config.toml
n_layer = 15
d_model = 384
n_head = 3
n_kv_head = 3
head_dim = 128
d_mlp = 1536
vocab_size = 32000
activation = "swiglu"
norm = "rmsnorm"
norm_place = "pre"
norm_eps = 1e-06
positions = "rope"
rope_base = 10000.0
rope_fraction = 1.0
qk_norm = false
attn_scale = 0.0884
bias = "none"
tie_embeddings = false
parallel_block = false
init = "uniform"
init_std_qkv = 0.0254
init_std_o = 0.0315
init_std_up = 0.0363
init_std_down = 0.0363
optimizer = "soap_variant"
lr = 0.00984
lr_mult_qkv = 0.5
lr_mult_o = 1.26
lr_head = 0.00609
grad_clip = 0.5
warmup_steps = 200
schedule = "wsd"
decay_fraction = 1.0
decay_shape = "linear"
final_lr_fraction = 0.0
batch_tokens = 131072
seq_len = 512
doc_mask = true
train_tokens = 503200000
steps = 3840
dataset = "wikipedia_en"
Each number is 128 + 32 x the weight over the matrix's rms, rounded and kept within 0 to 255. Layers, rows and columns count from 0. Numbers have three digits each.

# layer 11 MLP gate, 1536x384, rms 0.0361, rows 857-1001, columns 0-95
141108131153082120084051113085143143102120127123097096127128112153182158087120118128125153123126162106131144175097099135137178067100112154098182115120069138138109131149112141100141159110125063089155158140136145095064113120097160101183123154108128117096158131048111127153094068138142115105
135145133124112173137188155148123160173088112109120125115158131188070136159071107113193144129084204101167137094109154153142049094151173153169128078092112144070150091135104119122140153112125121179074144105108141121157139205136131143144155105111144189091159117170084104160115075115175151141
085119075119111055156138162096109098168144153121140203123075062082074113120050155170133096122112123079108098127157123140049137165110058125153158155127165174144122084111112098162106137128149067125105123168177081135075124158120065143139139110096084165162127109163158178150169115087138223139
163114138108147188139124113137070152097090102157148122109158113128163111168101150068071137108112134135142106206138108139144093144102086146132104133158103093149158126074106122124155116074124122151161138164124147109121147106146060118089070175136123129147114097135154090115105158104110168118
113131180129027112143145138125188104142119095132161155153071150107101132151219139092081112115165151116191173143091120147171141181089142144143108151050142141177203139146224020161138108108044199184132061124097152162054164020060106173226137093133091162126133175161127132162140096094133101150
096104175096166100110153146086116091100124125095130144111136137128106105163112157137092170112111138116135123167115162146131181133091113151141131085105141134123156088149161113192144064118142081146111170116100129125145151130182141182150137170159152150142083160146108077092116104110080129152
112143210068142125109124062111137160117169152152141142104096137119163088131135150086156108103125177107102147158159132092053107191127085159098152145043113159150163077171112118142111128137111127109095095145165168124093157146125116088115153137112080140133167115170127147146105138101115153154
133064112129136179108106121131123127086126115163113059173136080078131126110120126141070123139154147104167089124177136150132104145035150125089088130116133098175109134159149121101161070145132128117154138148111174132155112157147071125126115166176176099085092166133152173147064130159164190122
133152094085104139077157158076092097093148148051147148101153156122082132169112180109106163169126150093058130106176152111158150132107159063104118144092147078075165088140132169140123109164088070171084160169149158078137137159132116146154164128101102138133129104176131169129175178084177164073
166098151150156129123161151088053115135088138092107164061116171118134106082111097145145120106115162127130152108131237103145100148126131117121143088140122177081156109119059129159149213134131136127121134136110143082130108170175049123117184099185118048085156117123129135123079161162162167121
130168041114095130146115095179182160099119138107150151130138164111135166112101109149093100181133136135143165107093095179121175160104124130140113165132190126067193124109134066179166117199119094141117157149170153156101139134161089104170173147104197128113183117161117111137138143091118118133
136104119092106062151120122109147131112149100119097158058143170177127144173133150162092111081126195074130142123077105088081110110136118104133129121109133133158162109094171111077118119173135175133155076114128162125165080111149111093138087107058126189119068132109120158121118169114135132096
172125143175108147104093091062132099129116068109159051106125057123159137112129137078180135095095106168154158099147161105106134182136116145163114109138128125109142191168140105153164137107081136143119100119120126064125112201121121176136128133124143121161109062182122106129147160068125104105
139091155064094149128103091057126101072149133165178079162114165137080128106151123138121167111133058096144095092133149139145161147100190103128110173146139143147110064173146093178090117126155126207108136126131146050194153125109147132149071137096106150141103124117125068116133147131095145144
053071160135196058151130106152075133183097171137084084208152138150135123164130100149148131129183127076084135098076155126110130126078106119144159134145159187111175118125165146106156144091160139143066103132141142125178128203169094129116142117175154168088194137155120184095109173137112136119
106164127144135102140109110088144105159128190139115193093126129110125183097112054173139105099151070147129141209163120122147107181116124100135129097172186113146088095134092149143140096130098104140089109157125146119103136129092099152169135075114111151156140163148110120153153105104159150128
131138119090141095098109142167173131160112114157149130093080131175149121120115096123084108130158097088151154155135132140181130142098102108116135136182173121172156109141205141101170159188128069148112160089121107127171091138122163151113087136182089093120125139218115119133168120172176158149
172142116063109149132207126150104068180149153165109091168149110145099104122176096094122165138111130133155198097154159118091153117084145116112130111156168144192159144167151079094103129128102105096157129130151144060090121127138104135132128117182084148101114105116080054126118166128053084121
158123124105157112127116207131121140158163171093145148127174131135128123200143095156145166124087172139112076162109114107140107192141186077101222095149156076111150100140116146087134038124161104123078153059156138120124123161100076106114073113132084132144135138186123159112109119138139113126
066107127099147148126090125141127095126118110169074156078148124111115144138153106151109146125114099111180109168076153123114139118128134101151163120167130155125160090090143118159120147118129049086111197121122092134151147075117120127116131087162117054153085108090170118106151093108145145118
157135110143129108111122116114113137135131196119072130137144112167120115136137141167190186092197114160146112135073182193076152136151106123092104147112162106157139168097137132108095075089147130120114138092144181125078145169120196098181120183158118119144094165090118143136129098142107118191
082148112189087152109150121118085127096113098111130139137170166039136117122183139162144210161089141129196122135147141142124151125146138123160137145115163144094205143120059191122047128109110098117151159119172115149105118134148056141108084155145156139189146109106100074120138183102122122104
115144085135167084107106135136122099145112153124156131114145171134077179191093172170100139120157100100212082155138166153149139102108148146110167151180117103142155112187107142185113121159139163192135150178142146171150177149149189113118150155094138114173098121141083093118153099170122102123
060133155167122147128076130143183120163126105158098081138137133121132100196169140157155191134189168081139077167096127145081139165071134101060149065111144115163075142163134127128164133160154141118081116089166133192148108099165141126110164213103225154134122144122108136122111111096152075137
140136103086113066114182143206064135166119134123090094112051118154071129121134121104089121129110126062127099133146113107117148175172094105131087082195140185101103083147102117113119118167135092115138137097140133164139171146137180150116176111127124163115144102154157123160152146130150128081
109063124204114162113075128124095110140140115140103133142173156098109129120121123114075147132095183122100163133170113118188158155163100139109155125118146110143173188111113104116102164105164135094130153087103117201101100180125145135182137152124088131141143123121106083100145065152129130141
149139150163119123113185136170122115105116098120208162124168172120094123125173092113095203085197144102094119091122141134128122177125111107136171151149097099138109108189137154094116140135158141076182118118168143132168111090150143106089088093119090142133149112149145132135099131134171081148
156093134155112135131216180161131172174157163090104129139129167119115092083147172189117146147157145156161121151173182193127057134122104153079177146163105119090172133058146114106103116118172141172160163067134132129130127087077167139163132149120176152138165119136141174087090150145083190124
150160155167127065123081131164170166147115166140095138107020168109149095151107105148126173133153123143096161139156148159043156119079199140113123106157092136118118139127111167111163107170104170158120079145105037124116118101116102104127122141189139153102128145131034121112166132163100141097
114100118072122191146187114171147114151154159144105114078188099147142115150104101143122124131176086087119151103112125136191112084188138158155157169099085185177165095121170084083141150096097095128189100067086142142168095173118137106141126117081175170162118139140127155081078164164130185128
116165106189167103084119096161118146174078183164149102107125140094140128108135160160091134084119125140062169141101139175085092077146126185076180066105074084171145088123096108145126116109139167135147145135192189156137157182149182120082131152142129141142170107141126120122132084064116118060
150149162113145174148139102129131096137126141126123146110164129123167107145090170126141139133131120127127113105096157156110084137117065142175189175125098092124089113072099067052114152155116175106135133129135105137145188103132123113102108095098173050127195110137097123084082115150131107157
124160133130114130113148129096125063140107103188111086098091149083162115118077123128113103088131136107104165048117128162178107107103116148177164150046150126159127141104082100079135163102119115104209166086132095129108164183089168182107057137099109070042128138121096135093151104137099138117
137148098073162157134121126140109140163087111161111110099176060171199130114163141197117088112134139160181102134122148085099077114161093192117077125074115110124128175121129097144083117087151101147104119118087150073124089113111189115154120127155159157119113097113154138084108117143194175094
122147131133119119102087088141157113119190146166146117160103171162083162156091084137121113102121137099114106107133138074140097149147151096150142132193129131108093103124106189126097108107146137119175087187172240166176162148103128107163153139126118090141117090110156135119160167172143148138
067160120111076133145145135163141129152092143187166143162124090124122125127137148108074160157152143148124092130108099107108125095119172154117134114184086130128170177096091105102079149130145158103114125135116096113083148122083159119163109124078145134095083132109148091156161165178169125123
136159153106115149118100183117116109088144121106136157163165167138164057152174165135125132107088133053135126107119149068160164112112129133157164143098094127158087127137175174070203100082128132106155115125099180162104129140177154142148099129116123101136177142100141138149065204077138154112
143134100137153059137114103140089169122092130174123123144107138155106094149164114140135117086129104114118201131149165126105180123129124133150149111099118175075080136142173141130104128076161149079111159133154160112134139179133146176169116112089104150118134139151066126071151135120113099140
120111132079117156166111086096122093109167129135111165146076162127145192087110163162131129095080116115059139135103145184082153107080116111191137122059106154119113143146156159109110074123095132133150111157154167212146193104127063141088075117126082118063094082149156132158110115089149147172
175125105111131147157187113114124112147132178096096130126112165106136107200153074148124134135110109166160076168126105099185161086125100184180068150125060211044199085088121132138108116081056138124117131081107100137085166155165084180123127145111138044153140158144099082105104123121142133134
133148080159170101170144109140215149142118117184124144077090138144122156105085128090124129125095133092102124127202140106108110145072120139130149174127149124154120153151151141139126055152158136131119116153113062151161075135157109122141139108112122152158098154151114150071161136158105138122
118137156133118024115144070124170096101116166124096143139111115113169137127092121146100165140158141125139118100134096135158146097036131137035104121116130142160158103117094086102137103126154133152115113108136147138113086092145118117114147110128080139125146153106088126192150163154125097152
083140071108096084138135127100138026091096079146068105133157151148140126164158127146091091167155157065094148133131130140128113135123158156194150173163085138186154151085054185128085114138105126091186199147143112145119126138160155115126149125106100125126101123169184095180152125120115060114
077119119107127088125187117137078044166130126147087211133154136123087135087078037111159151142110168133083131134161127154167068121106101186084165085108103191116166130121168134108142143182125135105156154117148176144135167103125196088111105151127109132086098130180118142136189134124135186152
128145135057073126128100118105180151147138130153138061138157139055139090114079098150102090138079134045107125072099113166138132162143168072155159174113114125139134148110156164077193178131083126113179104123176148097128127094115201128152151152147107118082137143156098082084132141117191150064
139120087112082101105133144133147172132091184164181106165138132160093080178161187083099143107149112169115149124116127170107093155107082094046126094117114126114132143144133126129108176128140118112107156133128176110131172149164104129158150115149129120118118114167123075081116083168145101078
121099070158141140188115219150116093093143169151176103099169137071164196071105133132100138107116149104136091164147110143141142077108142130139161194122089165078154148144114125118122131183036100176106096161178079135100128142175150111111117132159127135152111133135168163185148101123155086154
139149166128192154100132157165155080107103099134080163137145105134104118219119102090098108111107129120112098112170130132121131114171136135120164123136106153170138126120150117140095165120140086088108125192156179099147153119146174095132124143136120121088124167120097124141135086125146135154
111135133092139167111121095107152130070155150093146091115144087221151133119142193188128090144154106120159174095186109102100111111104046100148087174106116185138089107161155161092162105107103096158143118069080113141144133107110153183048175160125108128162109135100118087178144168146129170126
133158146158067138109088117148128115200097114117100124130109172137175134120162180127118193137148134152033145117105128142137161086149112130139127104112115116151103134093139141161140118141118087141048094163117141110121100120105125089155167184119229167132170124158141046174176125154185127111
121147112031078095107116214081106160061107096065141116052104172134132160084099099108146114139140191126119119120108126127090155094181142137131136114088127144167119095139213146133146162101134195168130133099153105108125167124198167109140166120048180176095070102168108146129104154119140130107
175161150160172138125107156106153136114080145147175119100149154097179132133100154137123135085188097114122164128065140090155144094107168099143134152173091115163123151120147095045182097124066117163113141142187154122080104077183040106159145104131138140163163143094185115091099229105205112136
075176126088117141112129109118105132173045148144163138127089094110148082143116166138136107179155116113130131121177110095167134138070151113099123102210158053180112164159129131107087187101162091138112134155142071164123168126172197213199072106116161141171150150206102141154141126143073150155
135190156142112145120139134134152151086175133185176092151123182100127088142125145155099155170179118160195119128147102160151161142125124133124160113115145167143096150109116147144092136101142117153060094106142145134153152122159103108160092130147140095122128132117115109162184118134105148136
101136116106154118134130101162057157116074161107141138070143128129146152081174127172127096129124077148132126140108154113148184106150089133135143112087120093072168169051134146095125119129039134145093178073136136156204091168142129136162114155087134113234129173114104103158085115104087118175
149133179143096158112124065111125137193156131105151159069178123132098112130148152099112129147145105095115066127109100127104160144138163167122069113116106095143144095147108113169144074094186095124090207131160104136093111134172164085113154150159105109172134079156114144155114152116147152141
069143093122091117154111143118125135165161134181123081133177110081147204159116124102127144124214099135184141135101096141141134143072138188125110112195112164168158184119166131112141142103164106052153148130119144147146087154127128168105116138109151110072137151083044107097189073120114093132
142100123141063105095153160090119080145090166094129142131185140115124138081128098148150115130114116035129163109134128125102175147110132184158157174129124118068129190140135116131172132135163088097146129106062122114121169109113057112150142157077130099091136126091112159115147080158122095193
093113113188145139142103129104092084095084135206171164153181100163159125106085135090146094148106162114129116214153113097122144187171151134151199125131154135113125116137133144156073147096120099143103151159124154136122087188151106137111117148157071175162145154143149104158134107174100134111
167115124096052089127144100125149135129112187159107144144146150139128126118113173136161114139168149109112136144106123121124100142134130110145114083093090151070134168127170069093088130146130124121139162093133183184123102104115078143133117072072104042104145073152151116104171134197129083186
196126111125095170143124092125220110106127151117169211114193175167156119139114087166082210109064128152140138144100085092153168162170093101157137118089223116134104120168136127078137065135122083142131145131136156089088138169162162107130154164127197211138128153114121119132118124174138167131
122107080142091114190088130130078123143073086149170112117147139123111107187144153071121117062156139103119116104164126113102130106135143106168089088089063095148120070148152065124075123192116149120071146180128141074116104164117152145085092099118169108088121126112173187153198134127118158164
118109156112177151118148087129114150150132103074209128161137094132153139064139158105171068133166095114158146086089185080110102142150098119141104148154104115141137125122085104095124109131142075133200087115136144084104092142135107145108149157144074065098129110126143088126094114138137196079
143145189105110115151119175179097163076107119062180162157085144149119158130091106108176147143101148116169116072079142151137160124096117123141177083136104165120128171155120116115189113175135150161095103124115101156092134143186157162169124161115099121132052106143164118108114139203110107162
183114165145150140115088165104129116143116103151165152126082160145146121131119198132160117146126100121132123140154124126137131173086146147143131108204186138159130113148114155124102118123147108158077189135134159125120127114150093124130142101092086133132116148074157095144122145163173153116
150109143136221094136146105113161198180117086155047142092159146094174125149145115135117140123134159162147100091124154191097151124158111107101164115154111137163200096186154151122115120112107096145105160131091105099116116103092107196107173128185151140096084174146128072107123114160158121092
110131169120096156156109139126148127182147143137150191150160110120137089110093188088138117141136130095138142101130119141166179130165153165134140079180078162116077118155142095162175193145089128097184143166138139104134128163155098134161117078106065132095095061125190152143060115128141175169
110171079167163199158137123165190121158140126137163112109157170111150087099093087160129125079156158178139124170153211138099169093103157137069156123137125128121162081102164103090089107094111130129123142112152171233118201073132104117140117124122107119104127101061093138219116108171134097205
099142139139156171095136137163079171165102149109151114091099151129098176100160090134128081116156077116119121108114187071136138081111159151136113151148104116112083064078174162199087122087138115103138138066154059162123139096154163152105111137079159213095092113100150150109133135136098152124
070147079118133143160101111068137142111119107155107154118135126106162146095123107150140112200160109120097062099166134167098103136129134156137156143161115155137095163086154141113121151125140137187126167112105117096067112132108130091177110093124165151183158124181119183147137117127163116106
104138199129141158158067187125112108121191136093142133060186166094099066089146074135158133197121078088078074146107161166146171024151125062085199102101125097188120213088104115114189092025102089104157133177050184159093146074100097117158063146131145083222105155083082143124151116162150051159
108227069140047124116114144138097116156216134107156110067141157141161103140174136129157113155163156151101096110080070122110160125086122116107133142104146094093186127159148110158138096161188175144136131106091109106157140115106124140169123117140141101131119058116103094100165085111150112149
140146203085114144099147083071144150148086121117149140166099133116065181125137094129133117176094145179074153181131123186098136111125129156111063138148141105132077149169109133122116080108105149118132174147097132158152161138087083133168131151143066121142134112126156128142147100145125149073
096179115108107089133214147113112174120090125150158129116128097095118152102157138104133114179142147101107102167095080131114139138121156133144076108125154164147176119144119123170154135139158116146121106118137138130120103081150144168071214130110148167125081100114093178179155145234116134087
164138146130137192122143128112131121151164122121204144088120073109140084110170145138190172184091120139177154142199157086136139103101125138107121108116053189119121145142129137091131115158068170135118160156167150121197186171140120136135176120146197116140132063117119118077156111130140145167
080091090081194157164116137069098125088113124173112133165120145076123164171142133187132124104181067118111138126152186085101221156091086156137106084143052124106119102167171120136170137093133185123144151133077134112113154154085121165187153122110111083065133160092198125082168133149078139118
112107165141166100103157148103087065125119143109152118086153112082109051123160152119166126131100111102147140162147130160177151141114120097113136094117158115155077134104141132136135163122093108110130141106138072174095101086137151113131130175152099046151116139123145140137103169101126110116
139086144140115126119107145138118133152053151123113169152112124157136148104209178134119135131113154106104148107192117132097098037051168197097132103157156158152133146106090153055171099138154166154131120148110168181155095155123153160105150171158151157097127135150121123103110096128146056110
124123045174135160110113077144140153105115090126122108109107170193168124163125139160136139166127174088051101120101129200083094094143120131108102138132127135132175083134097103105147130132116095164103111181104127087138142182162090170147138084130079098133142077177090161071160152101161136146
167145158153139056162060170105112165168090125134165148104158087088145150125077110098157111117118181134163143132135122084086202124149117101094107116094106142129165102090115171124202169124136100133163105160166126178144080076097129177113116072061111082092132101127113139088107158083155108157
115188147118131123103126109153170165129119142148203113110152087179088026140128114189188170112100151134170180086159129179170145149102108085112132114118091168138078102082111152102148201140106167181133100160101100133100183141093137142124133093132118139115198131145072159162177194135188144133
106150095151145107147125161154112064150131138161166138186142129103149131176094193192113082072153089088179118122121157161149132163124167117129154107153070154097181141089158157128196198169162098147128139091125100148180205165167170109112114122149153143139078168141048168090143100116125156182
118100125133110120136141100092100070083037147112149128102205130156089116110092128112144100160130129099107110135093091091125127197127165159134165135120125124142205115141144159105136163122096055105162111123128107097114145166168146168122167168126134170139148095183158105119154118171095108081
136134149094140120153124138133049132107102214208083132159146115182128110148146091169085107115130113122156116118096098188121133129139117112147128130123130053119199133187147121124170113097060146198089162128141075154096186183171136167149121101073165107134141112134139132099098174134153134141
164172141115090164149112170170127104101083144115079137149128147087132164121110118164162109102114154095195119101122145120190118161063118095101149101115122066148137082119145170142134110157081150079198072104138122119116129166150068165117141155120169147078115120113111131199131109110148119170
088076175087129147174088124097149166117087170158109186116163147130115088094121058177106141086150109110163121195199091130161152211152132133129176124123158168183189098077156073113127117115184124147112146065124184147132111084106137130171064076143148115113138193104190198121117092093136173120
127129128159146098116135140151157144137100109088098097087074163118202098126143122117172179124151158134074197148091099109137137108184172167121140164133116135120180131149102125092118128137175135164121124119121100141121148155149057167168099123156148114108156128175130125048113181097149128082
151128140136066065120134128105129109150098090082129107096176153088130102074066192128134140094174140103102141191109174144113110123063180157111131127098145084136129176111102131091097180115120163097130128095071112109151144087127119122095121137150109161061148129198131150129155199128098164152
141154110122130108164144121190136125106088100156163117118208113129110139121143104202173113131201056129110120157127088081125086054113139164086155123081152130134139147115163114138081117128052077128138151163169085131120109115186135136069167176122172147104120154179137095149125112096155155139
167128101144167134165141116168126137145168138183149149170128149188102113041060131168138085119099152129146114188154107154080159151144143128146141154108087110129084118142060080064139138102116123205130129120201064103124143093121137185135099126136132130103110113134113071137131096137163114132
153114163155159121177168085126129209164164199102150078083074104181179094168118117168115163138096187127165119155122134136048167136126178110165178075158117118106154114121120131098092116153183084133128185146158162109086132124133129134156129129140142062109068163144111115139138079104113111129
097222093105124148137073069171079120180157131211155111131099078164099119117115132124145112119142112078174096171135132093127091164143118127117125144128064198162110105131121139216151146127140106098154124172099150133161143168144154135155102084147160121136127095076092132157127081183097119136
145124185115078105086152113141148094102115143086114163066114121121090167131119136097110158134123167090111157099145140122120132110112173124072120175128160098091167080161166094098177126090148137129106137145077138130117112168117125209145089121072069118193147148054092193043097113161172127116
095125163116102174121109126087139079003185146151164123117094154082102224061147144146118068125116103167135128112141171084103110128147102147180096053091182019103180105101104144138136038100173170116121146089148180094140088090138135147155090167133106155045150083110110105130159058151124178117
118087175073132128155083124130129166144113117145119100131128127124124126117165085152120129088126101091157145126093078127122146092094108153243128089097181148068164100113200181136137165033101160107142151089157163166137159152079132133156152096114120085132080110127069105119180118129107080137
103110152098089099132099069098188136140098131119144190075125141107132082061110113120146133102133155081096166081127120131115136102144031136112079142103116130139195175112144148138173130144163149130085124134126143112046148110152116112139112157064064167100154093084088129140098158120145109195
140166141095199132187103178090069129171133127110093112120140160104119137134107126150057151219092106159177081138170137133081156169103155142157141087154135138213144120110140128160154138084155197101162133110132135165117123180094103172121090132098156093064079129164123109079138128141117150126
129056113141132109189148087085162163107097166168108109110128144133098174195097167135112101182084115083120117155179097101124070127105149122102189072154162096118137083105122156109068122121162119130130117135095122069154127144155160193166111146094115138116139165184166116073133137108123156126
111145131120154104134100128202158142163131147179174122123069082142073121093101069116097059061155199107138124140098104141130160180148186165130162126047177143178100127135127107108120084149182157135176172178107076176145190149149154160142055144020174124145108160107126099139126104186132131185
124079126059182137114130001161117089139084095146165158082156113172153096128109125110109147099141115104164104136114081102116129122122099096134126118081106178111186190142148183094043159151122094130100161119125151183133141148126161133130167160081122149110158110151082072151126127164123113093
136141145099094067106099129112089085151160169169149105120152140128108135102150158194073129106142128148118115158103075127143141089128102104149156102103123090154171125101105158140077128118163101176137199143145132144086092059078140108108135144178162107124125186145182144134102188118130120150
120103075165133146161112076151084112120201151154083184135165143099141116133169083146136105084176167144127081200118116159104160172091177132133115117145173091192135130161107190154117122090091126104103137102179083091101111157117122136127203152076121130151112125169091122111107159123146120136
122136130123132123134119126197122125107126114146126097118063109114105157170125126076127141171181071147109131090096122118159173161145162118150205120096177165127090102137150154122130147144073123095100131128138072117097147112053110115161096105123118149167158132156161121127209163163161142182
072114110079163108133151147139152135127102104136153138074141127135112140162112141192143084114082116100157185140120160166147093103111120151169176096114112137094123118160141082133190136133151137141135139089112117148086139128142097136145188107101165128138098067137185174170146106103132130113
111146140162114169153122137159163157099138117209137126126129136163174099096119202114146179148175140122157171099132055174154155119132154116152085098093077148114152091093158107173150083143065115162050139137105146124140181139161104128069130118087171195091123141179124142151128114118127164138
101082109113092125120108063173077152125092149143164128118161164162156136139162083122091110159148098111151150195148143110153189148049141105071126106122155084107128092158094083125092149052130152060108149091126100072166166127141158155157131116104173107175135139108142132113133122117139102088
106185119122093180166085125134090170096158164095133135135137139128099166152176106048146134097172141144117095178116152116121145096059173138146139129143148168096114120094136106095125108090165107136103132158090129106108093101144070143166103188161166114124130147130165111134130128204176103131
091136084153182145076086114109109159100122096165154178134158090087163137218114111153139168129093083081099104097122141151163178206173120181095128115151151121165137114165150133144112123117143149161093139106112126151129103159177192149080132095068115080139143153158099159131184179144105151168
172181115141174125119127128085186135106172176101174190119153129161110100193094083138123106091113180156109142138082141102142084132075098110112204130129119056066127152175130172114148122188131102066142156144134101171176145168202131184158081146140132147155113118158134071139122143126099178149
181150123155158078095096107186105156087064090150180145103168177128125146114129157110159165094141114134069102165129051067120148046153124163110089108063089162134071170109166117084093063108160116158122124136174158091104077144135124153109181116075154121039131049160139158095064146168120109113
125097089135149123124125131120129144087143144117153147173101136122103126138115142139149090115142128175098128131107221105064101085135133072095060125123013119094157095157170125110137140143141149133150094104129123124148111121092106160117129137103116109095146121112185129133168148184103124132
079164104140158090128079137063069042182109115133172142124148150197120149125182192187142134093153103115109153132087154178125147117093093110147151095122149120175140109182106173132160138082114195131155100138164128110158111102101171122163177145125069104159139128184085153113169162085139126154
130141113113102136103151140131143121122145138213160101125230164196112090096138169125131146104122190148123164125116167114137115128135050135202153118127131103115113202177132144091127129150167196109132097146123166143158100088123086116088126146126101146106109162123138115092113170175117111161
133185115124157180106160141157081135096110084116136106127077117134178139133121122202126092197117109146135095133183112132127116160112124085136108108162165133175105206100132136114190146131129163160103134147194098139161143140081121160152119096155050086115099141144131153107106061121100171103
137164070124118155132086093186171123087098153107142098104145172177096118099176130133136121155169131130096180133152096128129149223140107185087153133159137097170169127125134101149117179159105092143141065122120196135093157114073110111183123098101091093144126162120091157111094154116161129103
123103155085110170125104099163099118093092135095158123114122136082182149092115129101132136114092139124121188100113114061087123141112121135144138142190111149096200103139137153122142161123115167107125148153138114136121179132149092195125162129090170125144065165158108090220086114182088161128
132130138077115189159095114133171119143116139158170161158180134115105179125117084152146144104114118132114157167118057177174161133111189105148099099137128085140091118130125089064120111099098067084166154077137152115122156220125124092093096196175155106171144173151150107181136148113102093149
145141038086125148116155124161129086146165124134125139131120067126081128141101150160200089154133178080102178149130045112086162158133121134148116100113106161141165105156088122087126132099153151132151165122142094173063160172122113173113124137135136098147130074166113096108139108136112150161
128109176097106101147186138123151161133120126169120160141138195171112107099098154170124154150140203137132089133098134083168174136097155203164119154141132099076141153181075101113120172131187143171138075176128131138096099152162131222165117134165167182123143144071081144168078117127175156165
162095133080144157090076068085105146097171121136139111162153109133103110150124084139209150108084113123089153072161131111150119145117125122081117095112139175166122104104137149182131137092186148085130126127105154110099132097210100134154154120090171128128175147065159124128170115109077115124
144145157187139171166057161115105169081103144124189095107166088160119153122155085149162141146121109120057091149161102092091142128064123156163125136116149148121101077222071124114171134124105145138074154146094191082111081100091133159085158160090124150091196121154094119145100110125148117151
135158125130123100128060130071156106182154120120181104092133154095174153075110138098208114127137166101117124123086157168170143096167109148166126147148102096138140185120130078113135123109141136144146119153122102129118092092134179127113098101141074112118149104052066092152123085166168066147
140180135146089099125136150199183117123146152197138079126111076142174162147154095172152112135155184157163124137123099083137162080135083105108140145138127069121126102153167116134091154170148094149141174150157130124164162126117124135153135132160149168164141121159149150085102071138173080082
146177094122121134099103112147168025123122141106149121140120125182106133097131105160098143070197111139190150167099126124073139094124134127126128105145121134187053174133105084104123129115099105091143171135199079096134087182079106137140128119112139134109233090123113172071120140166130154109
165121132124131130063102209128111109167113157152119106147107183140117142110121151126118117174169131116147118220113123134139142111116121139150149171080137088129140165154154113158106130133115065113121166141123107081156167077115083183093138136111079135112158146106133129136108141070160150104
138091088169171163117087063153114152142111086074136132150100125080176084141124165128144115132085193072151168096174144126146151145161168031093158160157135128128140156130086089111123098137191103143086137141117165127139137135128188177104086160144103126170141152095119151119116122081068117145
055140121153077141096152148118126123114084134112107090122109090151132171151138136131097156145227118100104142126079138171143116068138147099155075078096099137111125094098139112120108077164143112117144140084171105111147113152136158096135163124139095107118152107131115109122137079154124121113
109208109075114176109103065116134131189148080139151141104137124107120140141129135156148086141184109156122158134152064145119092166121118098092115104087186125154130095163114126140120116177141113110156099078139138108153096156100137130118161133136059077125147158124090125129118132095101076146
115070099176157187096153166133162129179205094125179135142183090066157141056138177175173122124137120142147200157156151144108159168131140111175116144118133169134087146184190132135164116094139096106103072145180168100090091121148149135134097097136118168076156075104100148107104170148118089081
103140100110074122179156076153095107140116102054123152107101163144124038184102205175119125112150114156142145112133157123138091145111157117151177122208073181120140086082128085123100169119151158117129131137142114051157155131048143083149194136131086114170094120194112133109147045133150103045
100123140099134106112148171139124157075128074191165092101151137141153139148118148113129074120113114105114189099155154128135181099125141067141178105119138100119111139172201129142131134143153161159137106126127186157087112144094111138145099169107088154181106127100100151099151113141125132142
059082140150111114161137144105073109133112104135127134051097168223149082176114128171176144177133100132188152104148141091139179115079084136113104086096074147099110169083102084105188183093088148171119122094184106208149132099107113129142183111118159118148144121118126126097146133148079093142
093127165138143157126093134173122125123104161125120064166096093138143178102137140158159120114116148087096144096066061082162135117135126096138155158164107169144135114128104133032134132063145114116137192133148126089126144116155081176151063146140123079084146163104127173066111113116161104096
162124086066136124078091188165140148117058118173073141093097155147186138125115093104104134157125158177131156185150128143085098160193135157138112116175145131131151120072134105108107105089179067121211116141117132105053101153094117137097135073162104140140105067130134115157096112116135135188
146110138160116135108112163119165154098106121127102144171108132105138135099134126098108163090167145106126162143146111157192118134165176155110147134174175130096113147133144116072096130130113204101094155182212181147114160139134187144196075161082185076135211132144146148122105119115118114141
116107172126141137145093111039105143128075104110104152135183190083099064156116139152156130148128117122096142159082117151145147121156131122147070132066182106172088140057172159156191030124126114094135137105129112066103128107164128138124126141118158114159135095145111077169156123171114113125
128178056171158134082194143174107130135159117151097125132103140168171122121109158162150085140133136171089133120106094164169182134171085145117168169108099090129100079148197119047155207115098103176109159095122095152134148137177152185154087102112198100114124099148175061168161151119143183135
124140139122073094180147150138112211153137168194130111097080145160142107076153116133059174137147085143166068124084138106102114193099125157093142188107098177085151126122205152156190081082126115151125170132109125158114161145057198141132091098116094142120143117150107062117135174118117162124
088177080139166125146167140085142171168097108113167131090166133168147149137150130111068153090124165118130127125114099094156163141079089145075173097138201149082170191141167131128128100123115191109126164141074164125099159134139106133172140132125126110161166116144111099150074118140179076140
154154075040188140152116132121106098108149132108105127130166173117135119093147100183104107119103174114181076137108123081101151076120158102183115060141053137172128132176102087162044136083156147136123136078089170100127113147077125098161225119145108170131168134087134180181134107102104120103
191127132134101128107069126094146150103123121071076109088151093098185162124166162067155129131132076111092144185166147130130102091158056088150155191124109085140101042133083162118163109083156085125185099118138108167116097093157186117144111101094098118089178121125103117163121141124141156136
155155149144139065063146152150152093134144106084140119078154152090103066113137162064089152077119088132125123092120109169129146088134167150100175078120181084077219062102111149148101096102121033146107154040124132130135127104135161166116202136129122109102143160116096084138155112107129082059
175165119151094185159164183110105061138102148118109066080149133114133150094093103132121126124159082105140169166106090143144119114081122129155158155114107134109172114062121106132135161091138099155175171073160123147108157111158132137090159116142103176143105156176092167151131122054164052145
119194111111145155138145189136203105154119123085170107130139084107192129088140117107125128144141173143090128167161169097168155118101141074183124160112112131129150097114186148132151129127106105133160171091144146090083071126086175076170154133200166123147148123115170166148122143160170093134
147106155104106126131152120172131119112178192107152155119165177113137136082048070180134100105062095095157116140112116104154134145134107159135171117150149124172097138132110098164107158137104138153152133142133119106137053130141085122123142142106142119072136152157101132122102100080122112121